config.yaml
n_layer: 8
d_model: 224
n_head: 14
n_kv_head: 14
head_dim: 32
d_mlp: 576
vocab_size: 3625
activation: "swiglu"
norm: "rmsnorm"
norm_place: "pre"
norm_eps: 1e-05
positions: "rope"
rope_base: 10000.0
rope_fraction: 1.0
qk_norm: false
attn_scale: 0.177
bias: "none"
tie_embeddings: false
parallel_block: false
init: "uniform"
init_std_qkv: 0.0273
init_std_o: 0.0
init_std_up: 0.0273
init_std_down: 0.0
optimizer: "muon_variant"
lr: 0.00931
lr_mult_o: 2.0
lr_mult_down: 3.0
beta1: 0.93
lr_head: 0.00732
grad_clip: 2.0
warmup_steps: 200
schedule: "wsd"
decay_fraction: 0.839
decay_shape: "linear"
final_lr_fraction: 0.0
batch_tokens: [32768, 65536, 98304]
seq_len: 768
doc_mask: true
train_tokens: 222400000
steps: 3401
dataset: "wikipedia_en"
Each number is 500 + 40 x the weight over its row's rms, rounded and kept within 0 to 999. Layers, rows and columns count from 0. Numbers have three digits each. The size before them is the row's rms in percent of the matrix's.

# gate: layer 4 MLP gate, 576x224, rms 0.164, rows 363-383, columns 0-223
# up: layer 4 MLP up, 576x224, rms 0.165, rows 363-383, columns 0-223
# down: layer 4 MLP down (transposed), 576x224, rms 0.176, rows 363-382, columns 0-223
gate363 105:507570456489479483566510472485462478611491525495491501513547579439529456442501487508456475444539485509471555532561465549450502466513515516482489454511526590551434498526579448492435485565468520464467516559540519461461479494464551486497335446461482531567489483560495465502513507448468489465484414450525508414457477498480444496503545490447453536525515479567470461479535508515491582548513565469525569495452569486445473509524476506538475511421537485505463479508549481476515493500550492546540454524482502488514476515520480580487477538492488450493464516473484479445503519457477572538472539565473583503493581497515503519509502508398550485502494469450424432495460478524500536508572
up363 098:519483533502510490434488543525569479502501436478424528484558463542520438421452481544511429486464536551549467475518441532511488489521563474542485446555526498507497520541527521456473529458515477516482447483548567496523491525469536483498438506590541481497425521504465486403486529452508542542485461538464523488543490504458542551487527506526496479472391552522430457461480452578471505476477530527517513517508543505503494474488507659519462482509546478538537471486463529516513546439465480492516548492469461598538487456503562527467552529523520536451555595455432564426493529409575568482467510441518535507450508444450489497455524460511488486495503478599496497525555496505500556489499
down363 101:504492442496502488477454527523488468460455452486534445453557547530530519447477485496473555543471536537469529537543451541557500523458445541471477437390474535476495477485476501465499485566535583568516493521513492500574512478509455474537481412477511499534555451492513530453539543500522500467454483508493468586581518508518624506557499463495530499454464526500463434462539522517469469429445565518465465463484495526545500520591488431529488497476456496541492432488490445571460455454512525460506469415531485462477470534477586535487512518445441511402496513458538523460534463530473545489531506493561423441501521472480574459577457485468477440493499472552514500543434467527527475455425
gate364 100:445425523479521540509504528471482486422490480538479557553467521464495544510460536516499516469489512450443439529556505584572530427491539573537396510479457501488534516555566553414514559504487455489541446450473466552476521504556502541470514516501517468524504571480423505482574437458461472466480501508557624537521501475455504535476491514525554494573527581466539498545533505530489494505486525475533497546468544524567434449478508509478562469538517502459503487613453581491469541453508495470437443493497540531454529467476489476504547510487558509535516464494561492530481492501546500539459467480575492463516495485537421476468480446516469520538435504495550444537565495428537520489586
up364 100:468561480452507454477555503512505462530515532523465451439513555500508519479505539571456454464484539483449510551454501505495528492485478519439587458497494501496501472541484545565432447471460460509531409437465455475513531505483477517513457488527478466533464533599556518592524463476467622533480439529526514503517473496509451455419460506507470458522471522540449514465495507491482496439524486403518493444431445472527495493439519574487606504465548456556492514445473532453510523531500506536493518419467512485526559458482520448487508440555493476503476580417487484488529508613556538543513547502522529565555533533521517481460577478442500543499470511503470575485491469539468425465468
down364 101:486503496495552531451526488492516496549470433481441490577492452555551525473496580511514438537494486471547553457422560526543567505505558528431479473499433548548469445505507461495535484498483476491463442406478513451491497476516510466436490508532496450510524497511480502514432443559486531592466500502616547513428534566497512516483536424527558470490527400498423466516486507519530507472594440495513478507488504532529485581447503473496526544525505518531455546491501519485448481510572602439482478485468540435537507544447499499528567501517457444485538536535505526498479503507503516539469468491568538478451539462501499457517485431439493544550498522572497553418474607523495532454525
gate365 099:527477481535407528490575451513492541476573528520502496503475481474498540504430385555493483523479436561465428512546506455478473495471512509492550449445450487549576501533517403539469506440535499497494501481457518523492467534587634495420513554477542523468562437481433393486491525451551463466470461517489448494491563548445461515520486493504498568559478536452535500550484517462473556483472420544510493496494532435542476478555577500514583492468467412479506547509535404519571486512502486470475524496485508509491499489505499522510492523465565490538523466557500564530485482528455465495491570543466524397504484511493474477538478482480458437537493487524518471481494531493488528498422
up365 100:490517508460550386477465483559483498561478545515503474532442535553400548489469494492540488440490562481508592517498463532616464425484562437465407523511557460564527465430460469537515539502474478516492486508461477536492550574483504529506518524551541544554441474470520504562512544509494540510493534505454466483505491544526572460537442504411619476483529492522526567504513545490466509504470489507494503468520549545465463541465539502566467536464561478520452469533576490446490416577508511482493508562480523501524476543459495491410506472476574483557501503506515484511448455526482578459525508512457476552543521536483507558508515475477529472474488489500601476517464487426544468531489
down365 096:464509539501538508553504466492563495484493519458474506516499477474471460516569486512553506490474505547550446519461471431535574520544498502502425582512531528464507536519484494505403472467498507481504496524495566461510588496494509540490506534536508465459406525520507492536541492490447498453501579555543531454519436514471535544515457456465570448433493474564597494480447515541525500497436481447559539510557514554548500517480381507497449519536569466468523476577503498566573483521565526577491487475488505487502515495491488504535521462505558544503505453508529490453515488517548560553494484391447475508533460508482464507473480433475469476448499441503450479567567504490483591636449
gate366 104:531416443550458555514445476396520550499510575572460500485501482493443457478497489502449531518505499501581478512457519437460480504555469435503447461477529499472510518519496529457523620498515507486516514475446484555500459534475468508563580459508535519464532534449458496468501457426421566463485514535474549524474434546536474505526496490461472501480492554499520543513468466529545469474501504581536606477485519495495586460513512608555556532409449542533531528471501555437472469534470494471505501430470517499466487470494488529426479525517524500487511513453465485493489574451456550499404471498450525517549468489475523419600564478562502463511468492514491468553485524457493444533525
up366 098:501500513451487511494542499454417505512508444438508521562518511463533509491475572491440535555518553539572430563505458513548455491439523515460554454533543435522513549520474531594450463477513474553476562536516482531508525444441499510495436488520507468486604464507531464436455466522541516432528458539498509449511438542446474487525515537471533443468473487440481453502420534513487429536529482500474515495437553501487483488489505511527439468553519454488424500579495431396537546453443567515507527480529474568552543505557468484452535495494593481458516491489486504504477481486489472442583474472488401483473561557512422547470426486512439478522491481494481461507489519493486583513518
down366 100:595443452583469507511550439548464466465535517478478519454517448514510544571526529489501479549517498496473505482548553533512493494531541520578474499441471579523576481463505451502501486528477504511543529450459419503496507502529561489492582498472543466522444491538494499530546408477468442501530551427534546495520470436477515486508479527479520486528473547531591442514547469473556526528522481526512423535544498544528490508507451424467505478473510441499491466425515526499517537491522438558500535508561553493462481544478501519556487538529553442445502506483420595504468524473502517543462557522539591495488532419479510430569472492551587515488553439525435508443437525485501485452593
gate367 098:511565582462462595503441524466580412440497511570602523490450516537472501557521506511474517463438489527500504504424465404477485556438476495551554469505499507432486434476442572473517465463465525516527458551553522489517561477464539469519523470572485525469471499503518523508495482532483543442529483475476511501489463542570516515511500471515565571504518466517474537554484482541568471491566547496521469483486467495497512462447437553480511554547522488522512478457483537511537528484494485518509518477462368455495476494547528456475540491469496515463569565551482502535554501506546503570563455453556451539510441532567458457529469568585486527449524492492412486419550478467494498484511
up367 105:514467468514525538469489446449461478485539432428518522537454561516453550535575512438575486471535614528454500473481555498484452579518459494435544597563515509519487533503459546524501559452521513495524561545437556487502460497468501552560460410438485516525552498538424507534519511413546506556509481471497471530478543511496513426545516501557498544422537503509507455492532607466562440437441542438536489460519500533576528536513500524519443493453461531489500505524512450547476499485550519493561531553488507476503585497500512566510566551461561499445495514427474471493507466550451508532457420536524505532511513490487509491435467487586511552479522487466506487502468497544506470492481
down367 103:460503528461457429501451568587477543523553546505580482412437466523496524538471527458529489495462498515516482505474466446461470492448481515493524466551452514489585506472494560514537494442448449495506555483456512483511562443403472471491483465557485543439534441453473544590581441481494484467464505519498491478486476465520528553438473503490475507501394477494431564494463415460526518439511409493470446507478548509477523481530513533487539567519499480489503409519519534603493440421454567491470506521467477504488418525500533494550516420491439507466523477493503525517510542497504533475568506522500530536517552443484477505536500546563448399512527472458575515490491545505492536535493
gate368 107:490548488514565514477526525438523621472463461538543455509591557544543482525453524439483501490525556549497545493536447451491553518564522492560478566538494560522457494528515490522511532496483521497478543520413509589470525510565536569516480455458567490476503472442505514466517594522476538484501533509512490561468552518553498534538492529521540498512487394519517481565428455458500509458452506547474492382478505573500543429512540519430561481550479510508426492563456475516485556576558431506430459553481559483505561450519542525543495482530470539523490444492499570502470499544445510533515517505493551432524568474473532495496503432500506469477497524548492503474539484506566444496501
up368 108:514421445467504573502488492512479470546461475452456540417463512407419423531521451487514496455544525543537488527475491548468523463497429422489483471484452474549551454467458499524456469527561544488489528437475489552446453459568461487491521633559535438520496519484512549521510502508513527479554451448485530468492479584514474493553528520510513451498528512505488507468491475523449458515485473535606448526510521518446497484593496495528464585471523478482481483528527401489528516486526381492514443547542533471440566516515488564549429564439513505530492501530493448447539501432489543541451554509435506504530507485440536477446449530487443474496518451502438516478485477509511484504519
down368 100:565494563590502471502489526539483489516426473507468501456492482437618481451544531411490478481450493413493539550487480496536500509509506485469453533521481491509511488481467485478458551554581451527496504550479469460483527504534541470515452497451491433516471535487476493571471525467582545480577531438501520500455513544515547491471506469483457461491528477543436580516536524484450473486474426436547507551559480515582506520409529504578544503507512441433486487533461477564529555552494472525463471496511488492497481500467556465537508476499484482568520536520505468510550551421545542554473524551464454486575427465511619553507522451448515510476432506514438485442487569488482509414511
gate369 100:460502561513483491504495478544510450482503548509441465496541512522473455475470569570450386483513503489476508501440513452524518459437487454539480523552524495470508460430467557491510461516465542435609490483570493576488442487524527478476509535565529498543424511457501491562466526551509535473476496502475443483486505521466475527494512491497509486511490491544437494582473495487530515426421508530406433470495497522480481476524535457552601555510505534489506438512530514500463545581539505468503527592488458483488554482433472534520441465468460523434455500419544522465524511509525505456504514541601502496528430493478573536492518544517464594509477503508389569475517490500493416563460
up369 100:452482490482497464438516439472468507481486498478492446507506555458523529461487568538514572511531558454466466455480483478519486501488525509403557500449527535494490483500442393484479554456518510473443472534493457478522530476427529496496610528546461513456471481490472444475465519456512486560513459487517542473523410458440517446559521449528548516526459510558532560513501578573519526548487521423487466531499481422420441571512593468480453490534556499477527474450527432556456415511507527399435515510513521531504471482479499584488557438499512504513506508550497515490557501482528456503568482586516552504519560476478407488489474486411540444485469484531511529476450502495476534518523
down369 101:489426491488492517457449448497460497501532530536482482518483527515521416446522452538486534448496457544425473436510527508576492428509457524455412554477456465426506469394388463482496428518504559583525484544585535535475494460510491484487485484513503532446474524513517474509545568516596555555538528495523457529567636407508527525449516470497511494483557469539563552518525595551505524523446524487455500551591546522487521465551578548482481488477544529461515531501491614481507491464491461529489515476536510514503483473533497490469469509514501533487498567512496528500477425482459533554523548468516517517498479451489548525458555535507472497511548497506514486538497511427502451468511
gate370 100:506407534545423539508463517462461550491453436485458438460531505511450449512484518474467455626499511561466484485512486520503521470445450488538508510521489446491503450523426514528482514532482478469525497511521482530400535500494516512535558475574480547482498513488579495460552517430498502570473541487478442523454466444515479549439475440405476563520487497515543509509566507527496452463518512498355458486493515487451535461475559543512572422472539459532582498513574470532560439485482500481516534466577489529486559490411492498560558531468539484480547518468496517548494537536502503522521437525488474445466526465539538457446541566418529478513484477497439521484516505494421526502491
up370 099:544502528434557470490510552474500451470403496491500501538434462494512522469534546548473525485512442463505552508503475478422551423537544500478507514484474516514547513544495533517542555540475469457492477504434468574431466519489613549453435499547457468525540426494517500522462452530493486490541462440492457491473474491483474484580437433465555512514499536528564473537467450455459582467403454531505489513459512527471468504448548470492538584493447476482540502475482575537478547503475483461477478511451483471519530427584491492437494551532459456535553513582534565474517520500507452510491582514462526534547485571574498496577435492502551569522549524523448596477476485501516507503491
down370 099:527564498477548493436464542503439490487514553500546505517533543492566542423456560469501526503534473443536492563443514517487544451513501436569516538531469444505462535525554502504517537539490505470568565527510594517496477493522428526461467508433477446517460505522508491491494452547540441450594469442510532512454510469502466525445454480519487499555582415568544510426455491504472508407432514557528500537454485509482537475545456442484515521438476481506537405509473487569442535459476553502455533449533530412463441493534519452475488560520508551562513499573523458486468516436523513487485571515493550448546459475518505506479500502530494460559465450491577494467451562469527438491534
gate371 107:469481457438522440521494491467535524532514499473476506512496463433543567461493505555465477534426454444495412479478552462534475479528584563482496432491514517566547543484502479476522487512530509495480544468575478522561511540504467458460472557496530453501493504510510518544496463495518464501601427511538522469566616483499493491559537520458510498500447507551499492457463433512549561473475517544431535465581460483438463519525544538532501559492548479571581488527481516494549482502507476399519476473501588534488494477557587452487503471475418494526505451501511525451432604515568536469519515530554515529489559509549494395507482518520536518496538514498592542518471542491473520534559
up371 102:504523491463417454534477518532494565552400496469463443498500548490482499497467466499456568475485469468459461445541535495461459475486458546430521422561518446572544574480527463485449469504484589438510482419535431492519471543477493514492485433504471497540468562563519466502443485496498534575474481548558481503536468461542544516598508480479540450502502457507525504459521527436497508550563472508517404474524528572444471518542496465509477510450571471556483537372537421555565495486519488539447506426449526484515441561479522454484485558495507502447482534467482591512475544532530459476493505496513549527471496564507488491485482473515509487579514494486559442500528474479460536542536
down371 100:523482457533537493447448524496457565517437504459528542615491480466505472491438526437489495398513469529513507487463450507559492469543545545499568405492507567541492555469525588481472494564551511518502561539530545575516519484501516396527495503514513505512461473558538526566455497467517468469517467590481471482525550513518551459465507541476505479470531519519465440524530509572523570495458476526473508520539455477504520512545518447578567585527580508520468516483576480500485487475479548503476488531551587569486496503492553490529429486472425480520525491441485533487539572477487556523504432530473452403477492519475546457487511451474482408467514488516531485483419540443504483464467
gate372 097:436480494514526457479520487519398588531472525470511486481505517408501579477500521534535492604498535468471477449536472396515453479562485456439560449562468517530591473498527502477472523445541496523567524508566501518489440518473521510518441489489554504609453462504507543400508532419575528569517527436524533539457455478474497450468487577539437488521495543538554465553508496442525523477487483545556502484491489480523549476432514488484492470506502441466505497499478526520505589444533479520531401438570509546492532526512543574443458474515460528499553512491507464520447566532499475471479466535505490490501507526451512435579529465510468468502511433535496559478513504485474521498557
up372 101:480406452569499530476435502449533454467487472567437517529467473540533514499502525537477511434596468505553517484502499495410555521493415511548460569443505501473524508507449510485454503436538513480480462492481466507485541456541505539457467528484426467426508535483459481480440499552483461456542480549522490457497507548543497511454537493531596504493468411402516578522517499502454496495533475532433536515440477445469552440496496491471500531512517530509583508555465479540487498499422518502524577549498502550474455501475502421502556492527510428500508501540480624492496462525454546501514496449456541444538530503528467512417410507547520504537522535474528449527463495482491555559407
down372 100:485549472506480566576499453516511448457551512449469448465497553436575543478444558465494529559528484454546439496501559522458480499509559538450481528486498533493471441498546398471493486490477524460452540527477529543554444541542532510445581497500477490584472445488470488474506490479499509492474513525582504439486472498488481436519491507543472470506504595563490535520539548500411568475548498534537548507538512505488536517546528529484483511404514537514479486478482493547439529456473504498522484542539477420459491520499492622487493523487501606532475513584447509469501456522524434548538482531515588499482437512569536531543518492428532421445524486531501551472579483493552505569488
gate373 107:526500441542569523541500508492441511458545480499478488471515504574524476448445593523522440561428486458472528503518516411547538435532467496587425502491561474521490473452540502552507549478508534435501451501465569558543439508459444520480442517432478460491558532470477477479534490500490509488474477466558475472562470512501491516439486478556473562468486494488513516446470521503466535480496524468518498523547508572460476501524405551462515547470503408477444478488494512549493486532429485537495513532483503538534481549473494485574479559431550523446407498510453475478496390490387486501455482512517448505455548439512516484550539497542537533504560471499466393485558462435499513549469
up373 098:540555492541561530482465449520527570518488503471561590519459485460547510523478568484472477565446514568481493546527527574514460482526501482473539477521485479485548439522490582494513479456525497426565496582506473525500515432530504443550510484498533502476477557519463540474524498527551568453548564495499505519469543492498497509495520544439587526544509503487527380583542410595520511501534451495584432493505474451477480489508527497443478521586514538537549438480493470538522521531544531501549507495512471475491531526504486509507546514513453577552437472446567496503590551523469578424563457494459452535503526582555486533496510537462475452493502537565504488525512471543544530518549
down373 101:502491594528436473459506481474543482491468455593491461518482507540485472510542595543505531464529614526571553458472484506468471497481474485518552591485501511418465510497515539442514539559504420475518504458471541486526539589523577488424500590462480544474505455549552528420480539530456510533511567505527480452547512465525462480527530519515486460562505519494541528544538506461527477519463529516380491519482550445458493504474509489492440476576508502479536468445480420514460530475499522507492502551496527461496500568522501467554571498544477522511493502528616495502568505528477492488391494481447509454486449469468475486489479627475519535479536550487454478460476458502506528539497
gate374 104:438434445518576527521510491469571529531524585536440473443475539626431508500525539482401473476525506508526526574496527512517410468466459530377556513503517508528511529492466516485514489475471545465469467479548513427506507506553570445422503536460535498489536541485531488496479461562559492556494495505483429514493569473499548508505544446490480508503531489501435488561525564515459556447484467463517573481431493499451490477469503405467478463529435549497531489469550514474530417449516512457475484436480556529419536475569505549461485514529461497553519503543527493469471493493516466519426493518538531476477489526476517462456492549492448549527478511440574471562519543496431451504476
up374 108:485465460478511459527532596536468492504520555528522534475506539530523523454463427495525475489482538502576516481491497456561504477509517452543474524428564482537517431544585485465454530475498509423461471536505524500533388487526511439516507502519503503557490423499517471497527517548487477473592477506510517510513504526486486526494533546445492565561496468483487474433495483486502452494518525500485448510554396529451506470509486558475433466460475512461424508465523506521486446523526506430540454521500434514467539533479513525584420486540527482390429514539496576387603488492464562551512604483493465462496560497486472440478575509488499529497492473497473502545564495418504419505517
down374 096:528554504468495511480553528519486444447521537472491499477470582466429504464473551548449539470511547449429545486439512470534459579502451610443495537519591504475494527497544491527540527476525487574495503490438491424483455508491480545450461506526465550515480511576546443513397475450416552534495515480586513430603509540499465475579532493570493483505504470497479529468515522469537457482512494467441418538511509467479499426476501468412500517570464520466568463515475582568543528525528483543504526496483474438507509488492512440486520476477548469481561450505515531473490519468545526542481422429495495512550500495496526473453553504438494481570465454483547562551501526457498470459519
gate375 099:477455508587505430505495485523509486515471382427510569451467501463458543520488526541495507491435451543552567504514525446490452515574483516460484561549506543393450483455534475482474509524535443576499452561535501453486495487520546448507619482461540449538525387550493510458499542552505525466585544463489444505492530494480520534443561434496453480571443561493442480456449486520511531470546426386493471471495457455463497472490484512486509458495470515552492568510447495537504515451482500537446533531567477470543511515512471470533535525471411540470566450487512473462455471501474429484567526499523487472535511541535512511532518483497545520514492484491476502545533446503495522549451
up375 096:393426571495526479474474489475459474454511494472498443478488509515509496500473446560463536435483483470548519529479471448542492471512457496574467482439498580465536466435542486547535496479448521444479534458458510531543544582514531427398494482497463511549458546466523513550511491498483517438543499523586599480511556533515491499504505495569428474512551511457446518539520563482515532520452546529474515503498525461457550465524554529506515494515527519494538484541528488557483529462450563584538454450534517453468523544504540477602465497504516490447492454493461508507497458465551519451455457470497569429494541459527546510426533527537419469421436605485484536540472487580507515507539
down375 099:477531513485513522461511486492508518463521578411539450519500502511533480468611458539544456420520493529481403513474463516545522525487514442496521479495548495439608510516564495424562437465438486534478502499595439494485588542460479546489439488519516582468467538461463517463494567482560446536518452425529573478516525518534507591501494501498526476456525504525523478466524543466575473508511481523489530445495573523505456497506492496533500507471462497492577498526567540450521509541484535549561540429548566483487573458437486503473517478559536481483494489560520512551505537562535445454439527517493497508453510491486585458470553568527427556490494515452519470450503457573520495507501
gate376 093:466578560561493481500487488520527522471498513524487558503534531506506524522530532521547507472537574483510631450415435448501505497460541536499492525516454574517571487501513468505544526529544501413535465559491500536519446528478506472525481532491562478469549395496499460498530565567455441481486494506463542508574525467501504502434516501460472439516499497464513476472487507444561498528578517555400475476474517456497530496508503558566470513486497570440559489418457492498595494583437515419388543549571509472541484466519585487455489478506501511563469502464509423452490505502514520526507468565458490528561469549536506521496472399517465480477519483491513498567505501508490482541494
up376 096:554478513428502526517545467555532435516499534474499516472477568506532470525480507517531471457504577512526466535450534493489496534446445488505471472490544447495555456534526512500446500555511468547506553542519581468486485464464498484469490567474497530505416555523596505517557405543414481474473525478526489550487443484482587509478510508452492495504570488457451552506504444531506524460505535521461557501465438581473494546469419526558476491510557527593504488551534508498473393497420425514563501502473470504496501455444524532432511444471486528544460503567460489456532477467570576499477556448534539473501586472492488496490602481502449467513471507482463497464563494508579543476439
down376 099:526504507529489511490504476486523502506552562464561482491478474520505471541446528481437483571481511492473484505492556556470464564490436524495524454491394465554491502492574436460556496573530490494519515524517502436494482531454549494483502578526498469555491519490542468604456494521493445499456508531490576545523433479542524475532594496531486476516458464485493492457496448480474508484609523443533520434522457483494413495511495588451440586503462545565545499497484485510483572566488459535496500529510520517498433481467513506489467481547490553475493476489379388384487574569467445477533527499481465523525493491513458471419497439514486497500515499499495459496500515535586591518486
gate377 109:448489478560518446567497470494452562513467500504446491427464518552517417520442554424551497441505507552496472509530504526539469403507427531539502506527527512496465472497399516554510507547470550468476476497474464604479534508541573446547496498483486499445522537459489472444461553417498464494434514482560515567508522400514534513493502534525471482491461469531525535556512529460422527449468428566496503509440560480504454515457457489520531507485529453502511530496494517554408489567498509594533484506438544599529478445557493504502461487468479480521571538515489546478442473534481461509414492534513481512517437466489494546517456537565481498462483469464519470473460501497495613530524
up377 107:576485492468456523523516525469492446541462484455543538515508492427504540454550478492508535446429530457532530536523517453562445603525459455493506544462512504555497512462547549428537503480579499461507491491525533454499544411507461510459438529518469552569480505595387524530551462507392537452554512459479514515510490543476451472550482534556524554458518547493470501476500532480517478579437495478552509566526481459515539455588462532512486479540444551494531443525516515483546496568484458462500504449526447418424537471384531466489490487509487549478448448535439460479515492453498485540502548536497477594487539473513507476486534500535485480459530574449457484508474517472529473514512
down377 103:468567509418539520436466447458514482506547398507433517476439473453467610517459595474506580528458484556459509453503431472454453509485520585549549427473535479450504512527471524485538514531535490490484518518464445441520460431456494526491449546538426503455495519560519452518495518495453434491458497511532489451483546514470457434560511430477585512482485496527506518512480520569541509460489465550519533536557509535569519484472547514476519531560463489549632505529538530449566597486465459465512462460500525506470515534489485457556459482534534527498568515485506528551491518502447486580541555452458516526536529471520461520456534470509470561489508492500469488532508482518542419497516
gate378 104:480515514487460472544489473561463497469529523549505542520461531431471484460468447422421444419554544507583599433438487526564454491576465569526531496495473529468523455495456537450533542550510472556490489477464470561470516571471502462489476473486504423480439476458528497507520509495552547544532442522456461538516524523519566460439551494582438482438546533513412482515494496489460535553559550493510469474522559504509554466534480496486493533493490513512585482514466557523483467564451458545488456548539511517498485577527458511610500536519518559504492459417453440427494464574533462489525496492471475484460488477561500516447543485417542548464489470508504518553516557480482516507507
up378 102:477566480505462450433461478472498473478489521586441501496482438551415480497565498507538512496583553488451495523502483510537488465483452562525506465532492487499558435517523533549515554525503560502498454582478528483497514483520522565497452483499475463532434477495482466440495500518451530462549450520460432473544459528568490495485489554520459528456461581480467443488450507500439538496506519500526528466551515438543489424531540472499530511531457474577554535479436470541448414488490531501563559504485487568570507463543469482531563466498490505472472533429483500417585544482531485561471546487409441512447465534507553551484434593459511495475545448439483565520452453469478451526444
down378 104:517535502549518490567522461440481514468513469500471532513481542501474537493456517524519546501468457415486504484466533485499456514471430610522468499533497504564579513552485469482487459508582444580476536539547538527472554546488436524442483466511504512491578506510568468507498473483436511551539456544493510497482475491453517453475542469537483596569482511558475505463477503446519461507518441444558531474546451560459505559531562462502511539524441506491457469529480511539537455474474554486522518496550482489482400531482559509621461535479603513525482460532462460524494472594553586471462435571501519489446489484534491519526481499520469590597481532484524552546503525524511465564489
gate379 094:477474497489568417508505472574521494553551542549507481498491476546431451521530525476494481527395514511552541476536503517528457509499501513490439452477524527495484478413569467555554476500412505444564575562497487552502563416482495455419513537481427479539496501495551445431517487463527534415561507459507540475522502457522471488492506500405452528484474474497557528514534523494521556506523501534439587550497435470507507477504556531499470451496547459512454488467483453458541491505610581466514438487498464537480406472448505482563532515499503480489529476459455514456445449595545512505452464485546549531494544547532548515524493501536477490456526509458541455452473551489535454444539
up379 099:495516492505542505455501458586592476518494487462607465509429498509513462581433558491491487465535488555498551506535467490564442525503525472495479470544513466494476496510499463443434494487463450507478492540485492477452529462402520468539507578523493427486519520478485571495454466487641384544490444544407446556510509444477434514499409529488542575509566491486465526536463499508507507480492462555522489447504471528482538504539481464539475505521437529519552480485484504477456453449482495530532520515507512510530505551460418427502465565561475467521484577515488488513435495514436468514594484501528471444480442518505509506496598557499496560516518436543491538504484500523472542519524
down379 102:471464570424508503612504473484473528540484490571488406492501534489482487483535486488467509470505537453538460475474515502459544548492485439457460472578508524508497498504532495511512398527515413523512516484466473507525532485573468445479557531529516477550528577478492477513535523612462563505460592465473574511474495498491484479480464498520473501566502475466544471433497513458455463520505497525571529470428476480516517456454554447483541544507537507423508489529492546454495416432501437508457489520511597509478546430437499511570543445455486525465492410473538591483531482498512476553529454504446464480585487463494558555580534478544455517512491499473519479526495487577477484451439
gate380 106:497557446572445540464554542551435483489518510459591512425487467462526486461529476523517577491496442524534491502531481559472466448492540551481476535515510499434401563462541470490435492457568486508493461504479505603515481487481518494498563406544488474530431454474608502508524542523471526514480475508407553468502549489558573516521467465445468485516431450470493494540503482487472447521540426543579520466498529521468471515507423529485448520485492490451501456544478486464493516547525457526543384528475493526463541539537447478485526466469513545516466437562496557420419556544531434569496557540535501532465491497508532518580489479529484539521491514503495472492485457520451504494525
up380 100:457467520469487479567446505517481504468498520516488381493526421539544523552410516514470485600547517435573591477467454463557512455504527567450406515489472517582531517515418512474491471551515482480536492531502538521448534482487455484459531500491495538512550534542527448549495523490529504504442500501462466480504418435490534479508477459514423470465481497538468615537455510476562482427494578488488527464469488516527536454446491527440521451487547539455561541488497559529481461552495497524482516563445510441595524460496524467448458568549531544486422504532538549427489493502536523514523535478533460455455523483559479501575491474477509492487480501594482490485485466516485493433478
down380 097:476493509471548493507524506487546482456446488466544480497509467549461482463460595449474556539471509510520546532481482514435516498542551440453561449537481528509559481547532480538505494481483518536469509441565501394556565490474558503526492594488471545524457598531463498519477480553456530493520523455526539509513516490528536488513423461520519458493497562550541492474521556524505520432526515439512589506452560502518585523498409504483521515576554535527506485531441488482584569500446422501459536469460467472505575523545452482496459474497555497484451464553436599484420414482490542510483495462487518470501494469557523498495551518508451458547454564503449432462533477452504470570485
gate381 102:512462496507524503450490477521517458541461464535497431579460580512516513474522503506557588522495475534573509537505469423466468512473513597528415534439496458519570490457472525474562498509581439506532562495552532525510501419464478508511521462492518527515417567502498470547556515543402523471435516456470521541474430416477448496447484494478588480529571533462507479490517422504489500470553451499515490491459528488499469482479529538539485517503532507495481531491419542533464490503524442523536427494498476520475410512502423507539526551503417556457478469492463429532445508504562498537500550597539465454528521479512495429514506417478431527530455516471505457516495543525545434499470
up381 101:468557517393378534549543490568445572530472448536530464490482472494485475461527537489491490541585508475490577510569460569496462497536522534536503499456480486486535522412489522444518533539504563450509496491550425547469480497500469471545500449498453457506544511548473510458510472508431453517494495517425463479459478538470410439529413523559534566489492478465499525461501468567504556496486473471467533467508494563460505522494503521476561464517419518480508422478499485563500490437423465487550500453538496498503524490485558437535504471487443502497512520473481556439518458481534420507460543516532461460467488437542542475514539428506492446422586526422437484550521518505468523550469
down381 103:506441457505531510472444512578440556499539469503538496566475523492472470493529485509469511491525491458494561458553524466509550518604551506460485515625467494513495476506533477513595506550488559464475555463476478525603514481505512578573481498477486498495470493543505470511513489448527536532595499513451498480470449490372524493520501471533520443567517450547392483511421513485496516468492457459552512502468521453521476580530539586463489476514515508492458460443478601508539530447505511525520547529502475451499482577524428515559482493496514541483502431498461497518442423486557529456447428493444497452524530512452547447500494437484476497525508527450545483482485441553493555555509
gate382 103:486553434488489481509485418511527575516514517518550498446533465530444509545442560476593549488550432488574452513505488494518506462485460504498540436488514546499571453504446423528512551526464502507593482504398460507479540571562445481467506491435441555514496428435513499443529406582493420519501529465509456567423489506438458517508494465457513501506520490504566581489481508515572544575499576527520508479464541444534491495488459512562492487457534539530526495472525454522588420531494488478492548482502462524518509557525482558492493514475425493430520458521463457512551470513458463492462448452458474446478543444481548518534503473499540441487488494451483478553503489492528450525488
up382 102:509484531570455511513527461519474529447489532485495457470467482572472521427480538483477490502556458531499487501461487523576509490475504469427510583484415476605548523522439473529483513474444497575548506502512387516485566522512484589530528506484474464498500451580476420521541536498486473413497544526491539430490537444395514467508522485443483525521480459447544524505491492563449524473471431473470506537512517506446493580463522491486544401451523517530524613522505416511508542494536521522508493486464474544438448525541489498471465496538545531586487471408426520502491518530476525521491533584526516515513458487460547471508498562490548416498484469523465490522462516511509416481516
down382 105:491514513546515519520526423408497483509454460498413495596537467455505494537550567485486500483512568542475509558496549486468544556449464499577508492563514502496468605542538529479539412511504511473483481464554587519444487399439495472471505548589544488512445472513484453439516497503475525512464535502451513478511468485482504455484472517492542507483461502599547497546497448483486503444537424528427502523431531571453486461443567476495573545512486467550512475542516497450444465571457497528517495503483538430529530527460552480528437555559572541547497458492468464526520497432481513480475515550439546561530504496531558475486528476555512522467521431543475531547543571495502512525506
gate383 096:479531574524401534526567551510558431487453529583553543492464585440531563478505453481613430506556521532545419481445525471531466479532530405558466518532525493507530525472477453534538527526528535438496557527518488533494495492484476515494557515526514481458550491531458545481467469587472508480492489450485506554532523507477434507488455536585555496486487516508527414470524523522475581509514489503519466420569530556493524505501438584526470474462429467472503487525502551449434506477530490499531492571523498483541514551480441518532477550528472532466468546584526546500524479487505475533529477512511468529444482489560468449567501551465486560528421464570504530540442535493528469441500
up383 094:464495538502507485547500478495547533517541472485545545573541455590468450551442538465563455535529449555487538483488491425562512490528544554533468472530490571419521523529498557453421502600451569590525419492501483523497515542470442546609538516483463528554509530471496494493398530514471520562523490525471490543480443446422483526491500490456431509523483513568436521436448471485521517478511473410479485452521505473476487499504502456543463523495566507502512520474575530429482602517469491463530539499465531456449555462513515494534490501499501540468503517491460534463465456505521610587479513486516498532519512491490445539421504484552496483497500481561487505515455516487507557495582